config.yaml
intermediate_size: 1024
hidden_act: "gelu"
norm: "layernorm"
norm_place: "pre"
norm_eps: 1e-05
rope_theta: 10000.0
rope_fraction: 1.0
qk_norm: false
bias: "qkv"
init_std_up: 0.0312
beta1: 0.95
lr_head: 0.012
final_lr_fraction: 0.05
max_seq_len: 1024
Each number is 128 + 32 x the weight over its row's rms, rounded and kept within 0 to 255. Layers, rows and columns count from 0. The size above them is the row's rms in percent of the matrix's.

# layer 9 MLP down (transposed), 1024x256, rms 0.146, rows 423-433, columns 64-127
size [ 99  99 102  94 104 104 110  99  98 101 103]
[[100 155 169 123 151 133  71 136 139 139 197  76 136 148 150 164 150  63 127  73 130 162 136 128  86  58 145 133 166  88 154 172 126  82 123 124 137 125 174 189 109 165 165 112 147 143  96 176 104 159 151 151 104 160  84 159 127 119 143 125 158 146  83 190]
 [122 120 143 139 138 105 156 199 148 127 104 117 129 178 114 126 173 136 118 113 109 212 126 126 103 116 139 131 131 104 177 134 180 151  81 118 136 127 138  80 111 123  62 119  79 144 138 102 155 172  89 127 115 158  77 167 173 102 171 134 140 163 126 152]
 [136 137 141 105 101 195 118 108 130 181  94 118 138 136 173 111  52 135  38 140 146  96 120 145 147 148 126 136 132 117 113  86 172 158  88  73  89 114 139 179 117 135  60 145 116 112 143 148 168 118 158 157 157 141  95 134 145 216 112 143 157 155 149  78]
 [118 156 108 120 155 119  75 128 152 154 193 137 132 115 132 140 106 143 169 136 116  92 103 135  93  99 104 117 142 122 165 129 125 124 115 170 167  50  76 186  78 126 166 135 111 114 168 119 127 119 152  67 137  89 122 121 123  77  67 131 129  86 184 107]
 [ 96 148 160 146 171 115 127  89 184 127 108 161  84 121 154  76 167 150 104 120 104 103 139 114 138 176 100 145 125 171  96  83 149 155 176 133 136 151  92  76 134 134 126 139  80 110 127 120 111 118 120 139 154 108 149  83 183  87 148 151 163 127  96 152]
 [148 165  89 130 182 123 164 108 120  90 158 121 142 169 179 135 142 168  85  81 119 162 104  83  55 143  56 126 104 174 123 147 142 105 106 143  99 116 108 147 169 151 132  95  80 119 109 129 158  72  92 143 114 160 172 148 111 121 123 120  99  88 164 132]
 [159  86 171 151  97 139 156 136  97 131  70 128 148 137 139 103  94 105 112 154 136 146 122  88 133 186  85 125 142 184  93 130 147 103 111 149 152 104 128 180 158 105 145 138 134 116 141 144 193 146 139 142 146 146  95 126 124 132 143 140 151 114 211 103]
 [102 103 140  97 119  96 137 137 177 162 149 122 136 148 107 155 150 137 164  78  89 130 197 150 132 146 160 182 136 135 151 117 195 105  63 126 136  97 115 147 101  99 119 184 142  80 132 146  91 127 105  48  66 128 112 195 149 146 126 210 100 115 152  91]
 [ 80 164 146 146 137 108 155 168 174 162  84 120 125  79 114  74 116  92 120 160  96 104 162 191  64  97 103 153 147 121  92 124 132 171 147 124 129  80 151 191 135 131 105 203 185 111 131  98 104 157 134 155 106 113 205 133 172 131 167  86 112 110 142 150]
 [130 109  94  97 147 124  96 111 105 169 130 168 192 216 152  75 148 138 101 118 154 129 114  91 131 117 104 150 197 116 108  96 168 124  89 118  93 139  89 115 164 171 128 151 106  79  97 131 189 169 137  81  98 159 144 142 138 160 110 106 176 105 121 110]
 [158  92 119 116 158 133 112 143 167 250 119 128 116 146 143 177  96 145  75 132 102 127 118 140 100 156 170 107  96 185 147 162 142  61 162 149  80 151 163 132 145  91  95 164 146 165 122  77 125 156 120 167 113 155 183 167 136 131 145  99 101 135  87  90]]
# layer 9 MLP up, 1024x256, rms 0.145, rows 424-433, columns 64-127
size [ 92 107 101 102 105 102  98 103 104 104]
[[220 126 138  92 115  96 141 164  89 108 141  49 174  92 111 106 145 145 107  98 205 126 162  83 142  90 155 167 146 162 106  70 121 145 119 121 162 173  80 151 101 167 143 105 147 124 110 145 100 133 154 160 163 135 127 142 164  90 154  97 136 172 141 135]
 [173 120 168 136 159 184 115 120 170 119 101 127 172 129 143 155 186  83  79 110 103  82 104 166  94 119 178  72 118 125 164 130 138  73 119 192 173 107  78 127 145 171 156  96  88 100 121  38 136 130 113 125  58 119 138 143 183 159 117 103 150 140 102 158]
 [114 116 119 116 151 137  95 104 173 101 112  98 165 130 142 112  85 156 111  79 132 141  66 117  86 152 140 104 125  82 164  88 139 213  95 113 146 148 119 127 146 159 192 172 163 137 148 121 139 159  72  93  91 145 116 123 145 133 192  90 126 135 154 170]
 [135  56 157 113 176 111 135  97 121  77 109 138 169 121  81 107  92 107 124 178 124 109 118 189 101 144 133 156 141  95 126 126  94 125 154 116 102 141 210  93 151 110 151 142 149 164 140  73 100 110  81 142 143 102 105 142 125  56 166 113 106  76 118 131]
 [193 144 103 101 164 129  99  99  92  94 144 134  96 111 124 106 166 111 182 176 113 143  86 152 119 139 126 123 127 174 116 104 119  82 110  97 136 157  98  94 129  94 121 120 189 133 166 117 118 114 151 104  68 152 139 176  91 146 141 110 132 114 146 121]
 [135 117 150  73 151 120  45 114 106 114 122 106 178 101  84 146 195  78 142 171 132 136 126 104 132  79 206 116 152  92  48 129 176 136 113 159 144 111 164 118 109 136 101 129 135 142 171 138 145 160 160 156 148  97 131 113 123 111 109 109 164  77 149 119]
 [188 133 150 119 164 138 213 142 153 134  98 135 156  53  71  56 128 131 172 160 177 171 121  32 134  90 122 108 177 157 131 152 104  86 128 154 109 204  98 159 114 183 141 118 112  92 137 133 152  94 129 148 137 140 139 157 102 137 103 123 115 120 132 145]
 [162 119 105 165 154 127 102 144 123 142 188 141  85 125 111  77 190  98 127 149 113 154  49 102 159 168 152 158 165 137 160 147 138  96 124 116 105 170 193 133 131 172 136 185 105 126 150 108 117  56  89 136 118 132 167  97  98 121 133 184 148 137 136 153]
 [173 139 147 107  90 158 127 118 121 145  99 119 173 178 231 109 171  70  89 134 167 134 103 140 150 118 105 160 133 142 147 111 127 172 121 112 169 113  56 148 154 158 119 122  89 115 113 157 141 160 123 111 120 163 158 102  82 129 118 101 120 143 106 121]
 [112 124 131 145 139 116 111 123 100  87 153 174 137 139 129 148  88 142 126 157 160 147 109 114 111 145 156  94 132 182 156  77 146 107  94  59 137 127 120 145 103 105 139 129 118 104 159 106 113 170 162 135 123 141 124 119 115 121 145 115 128 163 103 149]]